Weights of a small transformer language model: 3200 steps.
Each number is 128 + 24 x the weight over its row's rms, rounded and kept within 0 to 255. Layers, rows and columns count from 0. Numbers have three digits each. The size before them is the row's rms in percent of the matrix's.

# layer 3 attention query, 224x224, rms 0.08, rows 56-86, columns 112-223
082:151083166156074143131117148154122098102122150139145123167119151159117143155087094187131157139154182147121157117143088137146122127165159106111116121137129081138122113169149126124124097122130149101104090148080133180171101137119138155122114117155178146117135097104178105140150158122111112145102140128144101078109124114073175129113112154132
091:120080142155170056129133158126102134135115121092156167181078121092101144121120114124141097170115090104110160125119127122118138158098132138173116113128131152150100137115122148099131123147095118113130091105123090131127088113145159139121148106085147122182133091140115128113131126079122120144154100191104116128127169144125134128133169118155
086:131098160149151080138153134121110140123100138136168175154086141092106124138126129129109128143117124120112148116114149122092127156131124136144067126114120125163121164141117146091146148172065109121153075092113059128107105111149142132087162121084175105142160089127131126083137095113118147126195144179099114113122142138130162142119150112131
081:159105160151092128133144145125141086096122147131097106184140140135119137137078093177108133138136165144135140102138097130149119126178157096126126152120114074129112123128142125129116104108143160113119110151090147189161090136115139167149084106144171136128147126103167127138120147123109080134095122118149106046112106115080142128117086132131
088:124144113105128141125135115128161146127112145155129143089117134142127110138156152078130103109130108142116110136111175123113118128083082166115164131114109135138134151116092133136120145116135095134141171122139128089084147113186096113102137156132100109109130144136094128094119122144124195111178177138120137193168141142202107106141157115128
085:162095160153090138126135158138126090122107140144154122175148145109154125150090104177112137165113169126133147105133096139163128134165172123132106130134140087141130134144149112118097096105109138074112077159094098176151085139120144160143107132116181141119152109112160122124137138127144099151104121148148111052088133115090164138147118142137
083:082122095116164084126117112139114164133141104073164133123099102099124162121113159106134127118094134101085159136144133124126139120132096123212112126131120182161109122103108143108152144134109112158112082075161093110104122156125156124087171109141113131160136097156087146128115124081157124142157093165114148115139141122162148128119172104126
086:144083137156078156128130126149112082139129118110139089188144155102127139098105089180102148153137191128139143113139106134141154128137173090110121113119137100144125106132161133139116107098122158101115098154105129166184095163129129162166112107157167151126148127091178100125131140126122083142075106142135111056110126116061139150116091140130
089:155128100156126113090168145121136086137121194132125100123116155083124098150112114165108169139120170150117143103143144082139117116111143116113146168091153170062081119134165123120137109099153165076125108163131175131120115108132153172145141132150142107073126131118178143140100157077146123147151128144095106120090100095108160110085086156179
096:111138093138123115143149169130130138126082128152150130141132135110095103105115156136108146122150114135106116143123168095114134146109174147124095088133164137069138184116143130109122113146127143088120138145119128101114114119143171123130133111107164128155105118121106123128085103150128112154156092138117152173085142096074144131109126199157
094:135106127148117082137150145102113149116131129126135150107089125101112104151117114134146133118121123129120128157129144080145146142101142113176100106123144102085144174177143113093127105119181124128119105102121106097127154099126154112094127143101146161109131112133119170156134137118141115137167102175137157165129146103095169123123113143144
094:128135165141121131152168125120112097119147107099148112124115138141123140150107107137195113096128151103078144107129100146108157121122127121171132151122134095133105122160113093135185114141137108104125149094122155146146179170140082125175118127120110165120109116125122104155144147177123173142104116145147130091141156142142119147162118078123
109:115095074117111135139189112111102093113083165111164119093125129146074105127133154163152134105145116135110123116088124102113142182132182132133084106130135146081116210136149115103147128129139132087119168137120138111139131122129131135149137123100132142121111136101109118124106104145108130176115105129103134142107164100090111116112133183137
089:134152143157158126145087140144150190151195097166126148124130149122156120127173102089104136118127124116168132145169123146122153083122096128148109125133133122146137088140115175120121128156125099139132101106147089114120116117133115108091126122122140118130156114147112164146139122144123133080124172130149124114140133135177148138121131084136
101:131109115128126126128133116116122122114103151115156137099118140098104117146150143118162150108131102124131107134136136093124106172106133125141076117114151150075172187115149084130093136123147132119141148109106118090133152132135138106097132147127170134112095134123104110142140116129148128112132140109139147161121168116101093092103155169174
108:117153120115130139104087114148120118145127127155111128177145122117156163108128153128087150169097114133150138166131141142155121125155131121092157135126117119146135090115119111155089141141125160136152109107096116173100084139148138126103122122139122106150135112148180150093157133095093075066105131060147133096112109137123158150117109140114
103:102113090141104145111180129107096075110087144102112118148117111143074173101104187162165100115130116131116165112101144115123120131123167163117136124150142132135089136133115108138133119127127146092110154137120131142113105112150147148156125119122105147154133085130118101126093136130116134177129085120096138130104155117090110137124122165103
100:133123141113146093123078114128158154136151106131124138093109158099131091161161095102132149109107125115138103159132157102116115134135128108151092111132155134106186144120156098135114106121200109165149119105152117120120165103137139097096112166142138102132125171140122165161148134158167149105137173147180148156157130111139142079120115121186
096:161110132146111130146177141157075106125138132137141137171134116120144116112075154144090119133125130136115129142117111110138160128113104113119128121091093111120100120155141160076154131140117142110093098152079111136125111146109108115147124075135180120154134150096136120119126153083129104146112067161106113104106112095115178171134117142093
109:120150126132132150124141068114113133127166136098117144120143133152148185104124170118145127152062094088109126141113152136142129100114081127134145154100110140181105103088101112160112161133123125150159127119107128129086132114148114106137097159122120141147138119132132110097118113107120117096138151090119157125146123157139126129124125122097
093:151154148134132102128099125095154173131133138132137173054104149123137098145134120090142116102140123114107137157112154106140130134104099127169089118110160126121179125159121086131120120125162085126133164106140138069127151083116135101109104151136126125099079134129107170156128097157126165117156145136149164174139138116131104090112144128134
098:146067113148146131105129143111113108132116126111133145115094113107075140140128123134148137152114127119150108143132116085124134132107130119170133089162161152109146172119157079094116142141150150120129130127130101094135151107124164113097117121114138129146115125134122111133135129125129138171134130128137150141116159108116172122115132161139
104:114105083134149128141142142100124131130081163099119155132121120115109105122129155132144134104160116160128116143107148089111114175110157139125103090141155161066159173123152101107123142132155137110111147119113131085147134109125150140111151127108142132117116124142107125143115113135120116168128109138096151169127143101089114114117152184159
101:142112108121121091114100116139123104133099136127141112107114156126082078148142105150096152130141144123134131135111142078107105157135180108118099070169140138093166160123131111105145100125174114133131150120146122130124122096114174148113126130128120081134101143129110162124128137131168140131121155139147134133129132092091117095102133147165
092:119100110108113105135120124137123132136103111122139146081118129128104135140148120130161116098116093112149111147126129074116130161110138137142074094164163141104190175152125097117098136132155108138129148102132092105152143127120137108103119131128124142144121129114081121137121112159143147133147157119153164141137164123133107112108161162146
092:131164113121171122172102128137123154093118139143105155120114135114139102123122165097144077129176067141138109129144167110150140151089101135166098135121124118116158159165129124131110162114150107100121156122120112085183151142123109110112123145126180120105144099135099119143097077142103091120163100136096180172124124138131104134114169144141
106:134165182128109139159105131140129134139171110145128109158139150139186140127126080112101131147102143128132127137160112172129152093138118117138161158098100090178107080127099145144113107143106121147117108132141143164121136159122113114131117122132116124138129115144142139124148140139122125097128157107142113087149099156161148145148108056118
099:119182126101144108135065119114137161121104125180077128110121132108146091123153130115151104114151087125131083136143166102149100148116102132147091141118115134084176148106141124158086124092127096128141139108112102102139146122151131100103131172141167140131131113140125135143130091156105094080148103115127189160119114135139137094108110167150
104:131168138139142150143115127165153153116125135169125127117147127096147118113161130087082143137119124143142131133161148111144141079110083138111137163088120144108114089110138149093085125151118172147120088131110092125106103110156160092085139127121181077114164123165158158100129107095160109111180142098110111180124101125118160121146127152144
097:124152140138114126123139092138123121114156118098131120146125143163155157093117130117149114117085122130077155107104117182121140112125133116124154147114105126211105085095095129169140144137118137152158147115124166163115135144135121117167107115138077156155126109125128135112147128137096126115126148097140124105145155179165118152160117086082
082:113145114113149103153121119115134185126123121119128166089116123116144087128173121112146120094159104121146120156134150101126154134108121152161079110148133135106169155147116148117097144134144077111136157095126118084148138103110148088081105139122147159136120133106072127170123094137128151101135137165143164161137146120147108104122140151125
# layer 3 attention key, 224x224, rms 0.0714, rows 56-85, columns 112-223
105:137089122149077163151104133140127111114147135147103111126112105202130128137120116159137145092157167125154121142147096147171136115158149114103130141150112064121139076127152113130086089128160141119128136121084168185155126185112163125159117126190161153102125153110151111170128155135127125153074119073141104097137115107079135130130112166083
112:099139100105156107087151110102115135144131121117149157146132144100120155116157143071140084141135097115098130111108165120103140128106110130141163137106135207140106156107114144129149126163100101154153121097156104077095113082124110110093163127110123095136144114125104133098080118140129139115155148194092149166142161133177088101115181093165
125:124126120111148097102158101094124157151109106127135150141116138092100150129157125115144093155128091114102141108107145133129144136112105160144099141072107179143118139139112169141139128127103093169146089110160138081084115084137141111112166133102133116115153116137106150075132091098123154133179153159070133167127145154173128110120134101181
096:137114138152092154157094130132137094104145137144073095121163120172152106127125119172123137123153153123152112117155103133150121108169165090099119128131139046105132100125151110122103105124165167116134150134102172184156133175110160118163097103169142147116115153130143115149130135143112108116069117071156114084117097087080142139114105153103
109:133126099117154070105148123137136169142113138125181140120110152103111142116158129100131112137121085110118139137063157135100103115079102149185128132119098176132137149133121145119147141125113093145112121130159087055099148083134117134114130138090124097155142119143113141106139129140125182127151149192089136171125159144190125091147141081142
099:162106133156096163138089142122123073109149119123126122140151129130152139137118080186132139130121168092173130147130102136164128117173140091106118128129106066124126104164157098124081118122125152116132135139095164171136116183119163145171092115163152149095128142124145111143154145131132128146086112080148093084125127119091166132154101179108
097:114129109097151091132135119140141148115134168137129144115126138105121150116155180083166124118127088105085171066119156119124130112116109156128086131106135185125105154086091112142198130130123106138149117146150123073124143112149126136084160132105135122117127129122109147102115119138158137120166148170128133173140145115170118106102136080172
110:133114131152056184128108134165118103137149122150125105118149117162164100127115097175121161113128163164161096134153111147127130120171139106102125126139138073124149085138140124129091105121149150125122129149116174180174153170102140134126101151163147147135148160122139108152145145118138098150065102073144118092118122125088154144114108156077
090:095144129112093165099119134129101129140110131136169092051127130131092143125172154164134171140144129113157138111144118100111101127131147126130134120101155109110105097091165118083125133138099118140100133094109136156154173152131121130191096115183110156136113150121159111150132119134126127123107097146131144103104183144094078133135162126101
105:140164154146162104131128140121117126129109141121138114113146142137187106135111107169111103174133088144108124107126184128131143172152115090129112159109110163140090135141105119130116120087091122099136101139147166123110100120124139170079135152109140140153117132117146100102121130105139092104140143103125113166134119135124096073116099161060
081:137145140120178100117143162105131155119103134073105158091102140142135080110112077149109105131106117136117094122105145112077136163126116069143122152148149153158092149176107134141124147115151122148100122095172141153087108103109112115097087163080102159115175119159131103118122159101109106117160140143128111180184075147122137147135101107104
108:183098106120126133143137096095134133130116078099038155147131137096111146119107127112117149090110163111141119138138099130120134100085137119091111116116150132149145130126154189133129127126148119150114172137103142132135119113130128105127116144153134137118161150157121162132116123149098144098091149124085126087135075138137137144118082111146
126:122123153124112137114096066113119190146126173166132119114143132161160136129113114097121115106121135130136167121112144108138163168120115091097133131102106123137073120103147123128164126133112179098134144157107106128161069123141115101120114140101178137123159142123117174137098106123071156112097146078106149074121107159149138101107056108111
083:147119133150170115128176166166153119136137119084134137131096129112138127127105114147124128132117157136144085124135116162094144133139133133186120161147147165166128148160093166162106150114138086130152102105146107131060105100112146151097149151064120166138141113156146108095106135137185079125167157149114114171149130141163136136132122132102
104:141137149137141129153071113117087145126115158119134129138114105121125114145125094098115103112122068109153125093103180130114139157115080073107124117128153099134111138109130118184137122140126148092140110152150086116142074148145110114085106115147175084102133102124109139131107164071119112087137154106150146136134093168155138097100121118106
096:106138129135086157138123151146148064099164115144160086132143095130109161133174123166136141156149109112128140140144148127146098140130128176126153101119120109104156122145123068091133105138093139132140123115114137140150157173150120151154138143166123111142094112103170118135128116148116109139115124106150149113090151134115102104135166159160
103:099144125137078144099127100108138152123111106148091101161168099143136154135092110119126111114129130143125168097169141104139112139168170118104138177114109076110073086129163125121151075124099140141135139156085173114154122135110105112132126116141119107107094108115109124148136102158109138170095135112150105086115157117113128131127108128147
080:113100128095154098136110147135111138126127149111127157086095125128146093138154075123151101130109108138139084111077149109076145156140092082148109111163172133155126149112133117152099160147148133126140118114178113108104122117118099101109100125124107128101135142139129113112119132119157102109167153149126126153148092124154123118085142078102
105:196103107134090159111143174129137101130124140087137105157133182137154144085110153149115116098131111113102107130141101144114114107131112159110139092100094135125116120153127112097112104124165156099101122152132142105125133144127151146171116161145127149144124162119173118155147140122129120107132110111089118153078125116102117150172125172112
109:112130107126130127093127152144139113121121123135100123182170090143118086111101157088118144116121096150127155146132140126098097140119163140160185150125141122098090125132128120154181109150175109138160104173106125095107115111115143106133123108109154097126117127149099130134131100157148140152127147131148113171117136089150206133117126133206
086:168135120124178088127123133126127159167104152132087179136131108141159104128104085105114110135138122152139108127095142128119141171146133069145106153131169156159103138151090124122118193135134092135134159130137128117117110095106087119101091136112118112089148138133129134104087142138123113106153131161136132161173065112165140110132102091125
092:127131177152180134110122106124113145168142177121131129094128117138146097140142102134128121158113113137152110085091124133148157161149082054161143119170147105136139120097126129105121135086128135131129075095169127172116097124143134079124093118120118136114148102113093153146093125089123092111134127118133094194096137142135165113123132142060
097:137173164126151127162078093107095174152151204137143154127122117159177124129128104111106096148124091156120119121113141128133139197166113081132111162135113122113095113100108107121141135137131165137123114109169130127108093141124097135098112134104128128098138115141113138142091121089091114130123108130135127172150135151120115098121101107102
109:118140158136133087144140118132103104099091138160177106080114132133172101147141088182142109151141140130122145118110149103118153144151113075140108133140134119151138134112134109138115160124093132103121137122153146130145116154121106135128105118129140125142125119102143107139167136129150107096136121120166164079133095144102090096116137116066
082:142133139108174088126122122141115160118114146120099155134120125137156093154086104099119116123103091156139110117136122134115160163140112056116101167155127118138119151147121149186138152114158142107116105144161098136134066107120131108079106105091130125098138089130098143118113136108167089107162156138157109149141099145164157125097102124074
085:155186114135182095113142128139142138102122124104106187155107140136151084148078127104089093146133087153120092127118145132108133148161113088139115136100138112158081148173093159164123153114152114129116132125177121147111104117123149137069107168098158113131146094162130145103107138120145105118152148136117117166181107138158134132101078122113
087:141136106131107149164151145110172076108136087091124118140124138084095158116179152131122163119130168083144121150159127147138129108107134184117150091111130124129164139144120142115108098135120083130120157122105163139142206148119151157150174137142108128152111140113153138144155142153138125139112133151087108126146101101106103139173168132128
102:110182135137140095157071125140114156148144121150123134128115102129146120131124086105147114097146073109157079129092166144115120147142073117151103140112138133114105120126096134133118139132120119137127089088159133119098115141142076150085099154114142092129110114160119083102130167087133116091141143131153124169179099152128100101075113144115
105:110135101141142117152128170135108088160126143077166133130115125125118121147165140136141094143129096109095121111130170142090117130105127156140173154144116171138123126129104153142101112098112116129112098148157094106082140130117129169141169122118101117154141119144120095144123136071175119128143128106115133174135148130131092123128160157088
112:106096094134094139119164120127143129121107120122071114179141109114129124130113150098149154112113157146131155128147087133138123099117181141117154144138155109132112142140133134125159135154144121132178141159075156097133163104122131066152131091110125130130122137122118132140140098190132154163104139136132120084146135097148165151124116133218
# layer 3 attention value, 224x224, rms 0.0592, rows 32-63, columns 112-223
100:148148134114153178075109154111067175144143163141134127159126122132138151130137170086087093151101101154106134146149092127126136137132125154128102109158131118136080151121169097100112129162135102099130150142141146123125150091126100110111159094139106106093113126161146137153119124118131148164160121144115124132101108138162120088133125140098
079:100133120122131121111135111140134150107142101115122093118128147134187165138132155136132152151104133171173158122183181153100125132158128140155138156151122139139111112155133109142146095104093122143139105101135151134121098140117132161146129120148141132110133118100142134134163148091127153136090136150109191075101124140127107125073104106129
087:108142110095109116127126111144127076139148141169110090170149126127116166128157128142144148153165126138112143065124137145143086119105133106096103139152106158116102133101119118156104106107135114141123132162113154127126129144126136151129120148156096120157158101109107162122131114146144134113129138120110100139153116110133111186121108141168
087:153159103156125119150125133117138102117149152131079147141056088141112129154131097111121139113114151143135111141144130141136129137167138140103104146161180144103112144120079111122135118136161105147115089126111113139130106130160132125095118169105132101106090084130177099121100077125147096121131161130112116160143108104106147149120125130152
094:147103114140172133126127150153123162115121135162122114144093107135123152111092170087109125143131110107120174111110131128134133167116087108138172116137172119121128083151098160113113143139155135116127102100113085161139149101123089106124117070082165113097136138138090093153127087150121133118102140133175138094122109187151152095131100109106
104:159143136104118116130165094081131131082156114101101122139124177160138158163127158123153126067118096122120134115121111095102107138094101180126154160145132141147104112123157172129167175131110143128116164120124110136129101136131132087154115110140141145112130115111126140155088142143117121118117145123130112119120117159147100114175133079108
103:130072157119122082128101101162133110110148167154102173188128173125110125183128145147132139109120130143105115100104090107112124172123143101141098156178137152153108161080100129103117144110179149123162115137114147168108127120112136154134139115086151133100157095142112123111094106121165097112098172162133165133134130127126149168094162148171
077:121123115110115139122153118126148079102138129147121144102133196158129131116119125137144152091128191108121113132123098138125148136158138140109166157171096107125110131104151175161126111101137138117124169140121148139141152098085127123160135149229093149092105139098123170145120142131105151125133107142133130132114111139166127114116095154123
091:163085138117131154133149114131137113076171134082123099094126119077165168139121161145164125092100117127098110099143139155118129128129124164082140175149131101133107106151140138128119101118112167155152158154090084152119067155114145085162119126154160123124079163139107159103115119113129113138152125119126099120131155116151112111153138082124
086:095126177107106073098134125152116093106123106115119134157137162116121076137140176129154117082168118128122153129135116146108130129133153165102078131109106093166115137128131106093098089102089129117115127161126143152143127128117160139170109113127126105110160128111133134124139129105155121128113085149160127123141136124124106147131123155152
080:143085100106170084118125144134048130150140160083096148128129097106084067107156170128121096117119124152129141130131140134113117165121096159111177143139129125126133100121085144121104147161107163103072110113094158133144132149136129149107129122111154085136141124178142117078136103129150115125134115120125176138133140131132142128145105123104
090:140165158113123138163116168101163141132102142206116148156128136082135061152122116126117142117140114125167121119158067086110181124118136101132162117108154152107139145106136119121136140156154136071124079135128135134117142117129107134065161107064101096123132106170145116143083122124110108125081141066143143161133139130132124095128137107119
078:110126114143095119120123102113107105125130101144105135092114136146170128099174106133143094100135118095152128096135110116144130187120129190090132124144096100171115133148117105113141149086167137184125151108097129141152142139128160168147144126176146137088138107126115114151151151108138129134132102123097161113141083152140157170114169111131
090:106153172112132131123123168135130101124137153105105148159151106115134103127139141116170135125141113135171146105140133128126117157089105135142149156101144129132131135107137121155142148118113103105139129126149082135099106117143146111130152127158191110139125182114111116167099109114137121121120137151150174097123162112126140147114124131121
093:149116130093138156138132132095119166127149105149070169120157117123154083144131107114139135139126108122064092121123120096151144139124139104133139115138112110117139139108131120120104159144134106119132177158151129120127166111122118123150104109097071099156101105146096143186088104110122128115186132106135116158137088153122121120111105155101
086:126138132095138099115130124131125077136086150137130138144159163151097162153125111097159155088137174129105135095128127138147098175117155088098131158119104125107120086105148132132116107088104100137123136162144108137149143187116160136181122138143106094129124116143113110130168143132125157102131115114141136110132163144116093165138125110196
094:147107123125100114121107152094130150110145142086122122102110108121104148118139141107123080080102084128091142160106174142079116109148117121138085156120164072164146150130171122121137096107135140127153151123139066123157145106115163115126147135105172167120119125099152149154092171123137117108168089101135131125136138152155120102132118101086
096:168117108075106100130178104045123121108144151139135187088114132152151133149121136121170141127140117115116105115095167092178140135109152130123130131131089178149127135151156131130113174115150130137137138139159176108109105149133164162129136168141108164127075111133162137124097113119140131120116146069132103150127141125130091100104133080133
081:099157138170104097089105073071168116137128091150105104136161151117148129081125112133154101104134120135139124104147133112161158105100130147113145165117148152135127119095164075152139142069140150135131127067125164115118095137107115168132158113122051146103129133108164125120080137158107132110090149150145128129116132110120109134124130152148
085:071101137161126100088160153132148107126122147150113153124121107127147153144155151127124104116140158106145142103111101112116088097082152100116122092128128121163090130079118157165115144147110130172149122124152130096114095165121159164147137110149167111136147130133148133120076114131160129112131104141133147145139137115124131135128167121109
096:134097126148128096181103058145159131123123146072114128106127115108130123117120102159165148125105098133101109148135151136131146151122115163183128125107107133117161128125163134087105113140128113157119162100116107098132129079105141122144156108157147164119103143150143102124181118152139099130147099134133157115150123154104112128122098153108
091:163157106156111124177135152185109119149136107118158117155105107140140144147119117157127148151141107127115141119102183150130131167108115119136118149163131096155133110137129108130104109136152170144087075115138115148135137149117157128135121134114135103154171117147131164097147054149161146157123111111099146151104179161093118147150149092133
077:081160135132161210190054168160135178136121135117134125128093065115090117093099139106083106164117117139134108135127136119130103128141135078132111119147165111124149154137109172114122140155153133155165078136104131148124121145135139136076158162086166123101125111117132109130103158123168102111119139110090103099129136123138122113149124118088
100:131097111122136135140109135092127144168120138164151123100146111116145163094154127089117163171122127178163117107132145094094155098105130123160113142198144155137128109145172079121131115126143133147142084130141132083114149114120140116116111159113078124120119117126144132139111154121146154101142116131130104166152088146153131119105126129140
103:112116142141079118134127161138140145084083134138143092179146122165114128102146147125117183092170115115100151167082150139137113195115126088177092149135086157143109122143140153102106118107142094145164138178138113116121111121141146092133136157136166140119126128123130138097125121132133129123131080129120133133138188164105115170138136109104
098:096064162150157192130121140095109137145133153149101140090143054128149087129127137097133125130120134129107128157118138128096117113151153133147159083130142140130141108121100141123135122145144096172154165160136148117111156116141124148126133102132141124192146104098140138151108117067135101166149155145122142110101140125151147116112131125114
093:203150125170160130170077127140134130152147162124140121105122067152112089131124110135139103120124097102162102142129117130092163106113103157132102125119132140122167124122142148158123112105148100102123142151104155103125155095145120096069166100132169150122139156141132121128132139130135162156121121105133135127131151114138145086107086114107
106:129154155123108121139130104172126104132117120129119153172152157101124103154110099123111104130144147090165103090158103163174132128108154122110131140107164092126090175130096132167129114106138162104134097136120116138146130127123132129136105103115131057095154122153139129124106107089149127123138130155116125130121160110084136160143148148171
085:137109163119133159116130138092159113109136124103152137083134081093090113104097149087140143144127126135097134185119141111127151094144119141088136122145141148160124139130124134109169147163070104115187140140188115115130144139130144126114115121112126128166142154141135158132120124086123133129146117087131089133132129158154105097193107125141
100:131121130130117133141134120100137128158136143192139158088149121121123092117098145112123113189123130130110124110124148118121143127127123132143152057136170150071146146114103097113084132136135142174121147153113132100116128108141103125125127135067080117144129122137138105142134158142117118103155179112111089132125121123129139139088123151126
086:147163155125091128134105093163100145104151101118102124145141133119099147126091093168155117128093134123175140110190110152095174139106140177111108152107149131141142112104138126140099123090121120097140091124101141159117174099152114109155141140162129115097113127123152120137091135113122100119128166160102156115123154117138124158112131137106
083:127094123128119117083115100136100137127133086110127097158142158147070125122126143085150170118132150086112151132121112167157121157092151127096109163106083116130076135143143120094123119091132159155137131135136116167157148147102149125124121130147160139112146163143120111148090115172107159154119112148133166122107148126160134142106161116179
# layer 3 attention output (transposed), 224x224, rms 0.051, rows 32-63, columns 112-223
090:114099138134077106088174116091124107151129133130153125133114106094128153131133115129153142104108172146141121137157129099115129097184131133124141153124127127114125126109134139160154148071133128157117117139141134165116103149095132135156100134156121131163111151140133124146133073135125123069128147149123106119115159115112133122093129117124
079:113139151118135155107102142106118066141149130124129116122169139173135078099156135144117070121144123096114131145106170145120146101104100155124128109111125113150143130144129142150062155116137130153112151149135140129150168094185157115142117158152093142135125130159115086108078095161064161134132086110187099140138140114141082120158147180151
120:126152101114150156182103096129128139156126129139090151100111131155153134099150139096165121103106107122102101166098139132109124157099127175107147141126088142111127135122123098141168139126151123135175160117120153116095155119121092091091111105125099146138123177120098146126137118165100169159103141128162164161153100138141060121129125104130
085:158119130139080115115102123159105141157095137150126115128103127075163132156116154130092141178121102099135143135141103096135118154089143132161138099110147091124132147140129161143110149168149098130134159121113100137120127103109063155095156078117152107147101148136145134114150142125165116151125132170091097119138134136140133083123099101139
098:138116178128131082109123152153095170139120127080159083133130151101125109143142146131194146124135089140142108110172156150081140111117148118134102115131149138096161135133128118103101129136116128108132090111131099125106097111143149147120166143135121079133171099139101124107134167072140131108145135140096167139104171114135135107119126134166
088:106103108130095095130117125138124133169080138155136121107102115117080157127093108112137128109158117125146100116123132139204144122130143142121146112165115144125143121136098066126133134169145122107148133121158171122137155123110114170085181137146142149135113139135124142127163114095136110092144113115108153151106149111134186099167138143119
104:127113086120110160164144141138101129159141118160142157106126119114128165144130110119105144112109091122156129142118138084111095117118118165119111094069123136123152142121114133137171100122141063135126149105116128121095121111157095124096145152120141120133116126114108124087161112148125181208164169130111135160166121140132126089150094117165
089:142152138147131169103117127115118168142125107182094101123152135134157133107154135117108112089126125129054119116138122144127103125136116163093132147139109122160133133124142110153120118099142186160127134084125149107141127152135134132153087139148128145152119118093115154168144124157122111120126094093163132144131133122115122127126153135080
077:095134111120156117142139152134108104126083088101128184124110119130078100125153114124136114121098110099152135160112112158151083116120119148195138107147120145162104131145091096114141145133105112137098132107115139075119166143133188119151158158148088127127146115147097141157119146163132100100111119144159088178130133152075107126169143166105
086:093179081104121147166151130101153121112107117145100123095145126133159098134103140089124123141124158152141091139126135115130091112118112104158114145138121119133132116124130145147167187132149146149080145150139140117125138158115123130085127142145134105119111143106110136154125133129160136106097124135120117172137149164128142121165123105074
082:124164108094042116166109136113150160119073128130147161096077132118126130105145115121099139160120128119117120143131145080102176131130109145140147117109135158136144141167128153123142089123099122118165091147135085125143146079157138139131085115116142114111157141084098136103135109110122144124154169155106068118114124129164116110131185123137
092:133134159147155092163115138162113127101128150130132125134140160151133177122075103154140142128158129147114125161117174122159131127151108119143087088120137080127123126141137125139145120116126106128146085105133116150133093135108131161112110155127143117137092132115150125131142131112152114159159130161128161097122139149103165150149111143120
097:110165103119147142107128101114132187118145162110118087118156105126101097091150135087140135123146126121122139161185128157087104094116093124089150128115124129099178090086155145172111122132132152152138155144115169132146140187134082156165185175137118153119112169107127078104108109109122132143093158123113141164133121120159136125121134158134
086:143145121137104103106125115178144148157110162134134133136123121142157130119147109118150116128094089101083129137147137182129138079123117116128107094135145115146140125122145163126108163102163117131149129137115114114157138101169090097134140160138137075114131124170129182112155094141129119141161124118110134123126118142139114143183165120146
092:142130123148168119155143111123114084147109171125128101106095132115111118095117159145068137113154165152171131166145130121090097144177133167114098135126125127157129119133147112116131115118156182130176080120066113146111108143130155125084127115125164133103105145110157091130102150111115109102094151140179145139099127111137158140122129104103
088:112148118123167134133098150113142139133137112151090084153096119160148071138149147130150105082111137097123106152119182143108101153135171129115123140149109133119152157111114114091164144112123158131144148151174115119122146087113117114134132108131169153118113143119104136149079110151172139091122146136127143150143104107115152180168149127122
089:108120148120084132099106137171126120100088143103115130130183112129116110140119116105106170114150187161119119138127090159108123110133141163126163118116135126128180138094135150098111155125124105109145127165127116158107138182138148128169130150147173097107146127165077108119144110111151083123095120130119130113147092118125135141114118170130
098:119120119135125187125120147147125084116133110153136113115131118114093142107113135145069140141160186157156169175143100114125092146193118140102114111125134097120129122124100107132098105156117163111151128162123153118153119083071136162107105111132158138126147170096159131102132159086130103149138140102142102154131103120110104075152106139091
119:118160100106123173126136126112115143157172189150104122080149143159155108139159183107115098106179122136106108139074139127121162122137107157100120134105091114114113090100137110155125137092138146150146160121151159135156175106133158108154142152160109114087135143145141141151122117138120145124121125093114141170148096166133131087164136135108
078:133132145126149140124138110113137161135120169035122135101142132153103086128102143128119129096116137120157156163125120135165130164130088145143147128123125150116142132154107107108143126103136119142109133143134146149107122088128118145117107182115131149152160103147128145105152107117088116168167141140112116127120136121078169117140134130112
086:123150095126128153126086136124137123116093102150142134106174117129130072157180122087125127106138088110110152107086104118111135085144132118112162132119150151136118138108154126123158138097129142124115149190152125187123097163123130115135140153128126137120157105114107145126137104113135155151161150130112131135108158131160091145179136122129
082:119115101147124108073115130121131165112095120125114142124117108122085113102130131129175070134133124138092113103140115111141108118120130144129138104131152185142152148118143128145164130122100111112168118145095119107097125160158112102108145192135120172141138120140137108100154164121157138130150090135165140138150127125150104097121137117117
097:132118159111124077125138140142092100090123109146139130141112133110130115131107118125158170129098091123155154151109112122139143145125112108136115168109119093127113168150097149100119128139111134107067116118099089126134157128103114158147087105112131105129157077139123107126134123102151119139131120156146155138140155170092149123079140150132
092:149152135123120133115146150115086118136165164143132153111184168146141132129137111143120137138139105158117158152095143109142126178131123145090143113061091118128144121119113140182094136146130094117129121084121173148138144123161102162125167103123156138170147124097145105089197093107097116077107167131124150111103109156104086130147155111109
089:133151131141154101119103142126137170103138082207150154119120112149113102146118150145177106125116077099128115061146112163112122089123128164111150114149161082164185134140069142100159126161129128142119133137141139148137134152124109130153140134131143107104129154149113110093121110124173159124165122152104159128133098130162134115153117110131
099:124168168162148131146165141104152077098138126108155084148147131147118149086114130142110133115121131110090137145137066122132137131144139126133129136082126122116114121117171126133116129125146147120126113122116085161127092170099170146139118121130119097157117127109156129122149175148108133130099126146127094116086146154092176128102109139125
075:134119110106111110126072139112149102094123130154155095112157143138124108088140108140131150095161147130146125105144133143195060120120145094187156144145139107136118159129117127141114121143122139124120104158148135152097116140095149142168105130149136123113114123102143128138187159141107124074124105085126121139131130122159151115122132132114
099:135137106105137107165073132132124127119124071094124090123098124115128118135130173147135117146095105138139134142172127120097133118150114136170113114106129135095163107099135128102116122110154083129098124094118118120098150122130076094075151112113114109157087165154091117138087128144153111148136186148115168155167127127124150137130147129088
084:139139152131144097144154124103115148124141122106125101123137143156108143157141136147118124121107152131042171119106102140128141187103150111190108128110138109163097125131163125127132138143131130157064123133100106080150126076104162147141094144130133135137137113090162149123128141124128087141116132192158117127110126106129115145112124115163
092:126137130111181147135131136136140090082139149080139119147117094120141101135109121116110134118171127125121133178106095105170131141132117129114113152134082098110121098141134138160159111123141108089146136085143101146123115127139123163100113098131134093119125132093165155136112171141113159147092126136140134108136122176091106128125131143128
098:106131114075105137115082138125152128136127163137145105129130161159168105176171152134162124089112137133108075145127168083146118046123109125151146141156108125092204141121139132097125146133157131122120116106172128105132111140097148151139170119172128101140147136120104105150117122145121146093127134077142166136130133184162134140152149124112
090:156170142095130140111111143086129142111123129164122143116180179137107120116128172115147130060140154140119131091145134120118110138139119135142168074151090141118138139079136148146129148133138084145150133062147138106118157124111103059181113148130107092126112128086104156109150109145144111100158182124147124151122150136146144124108114096133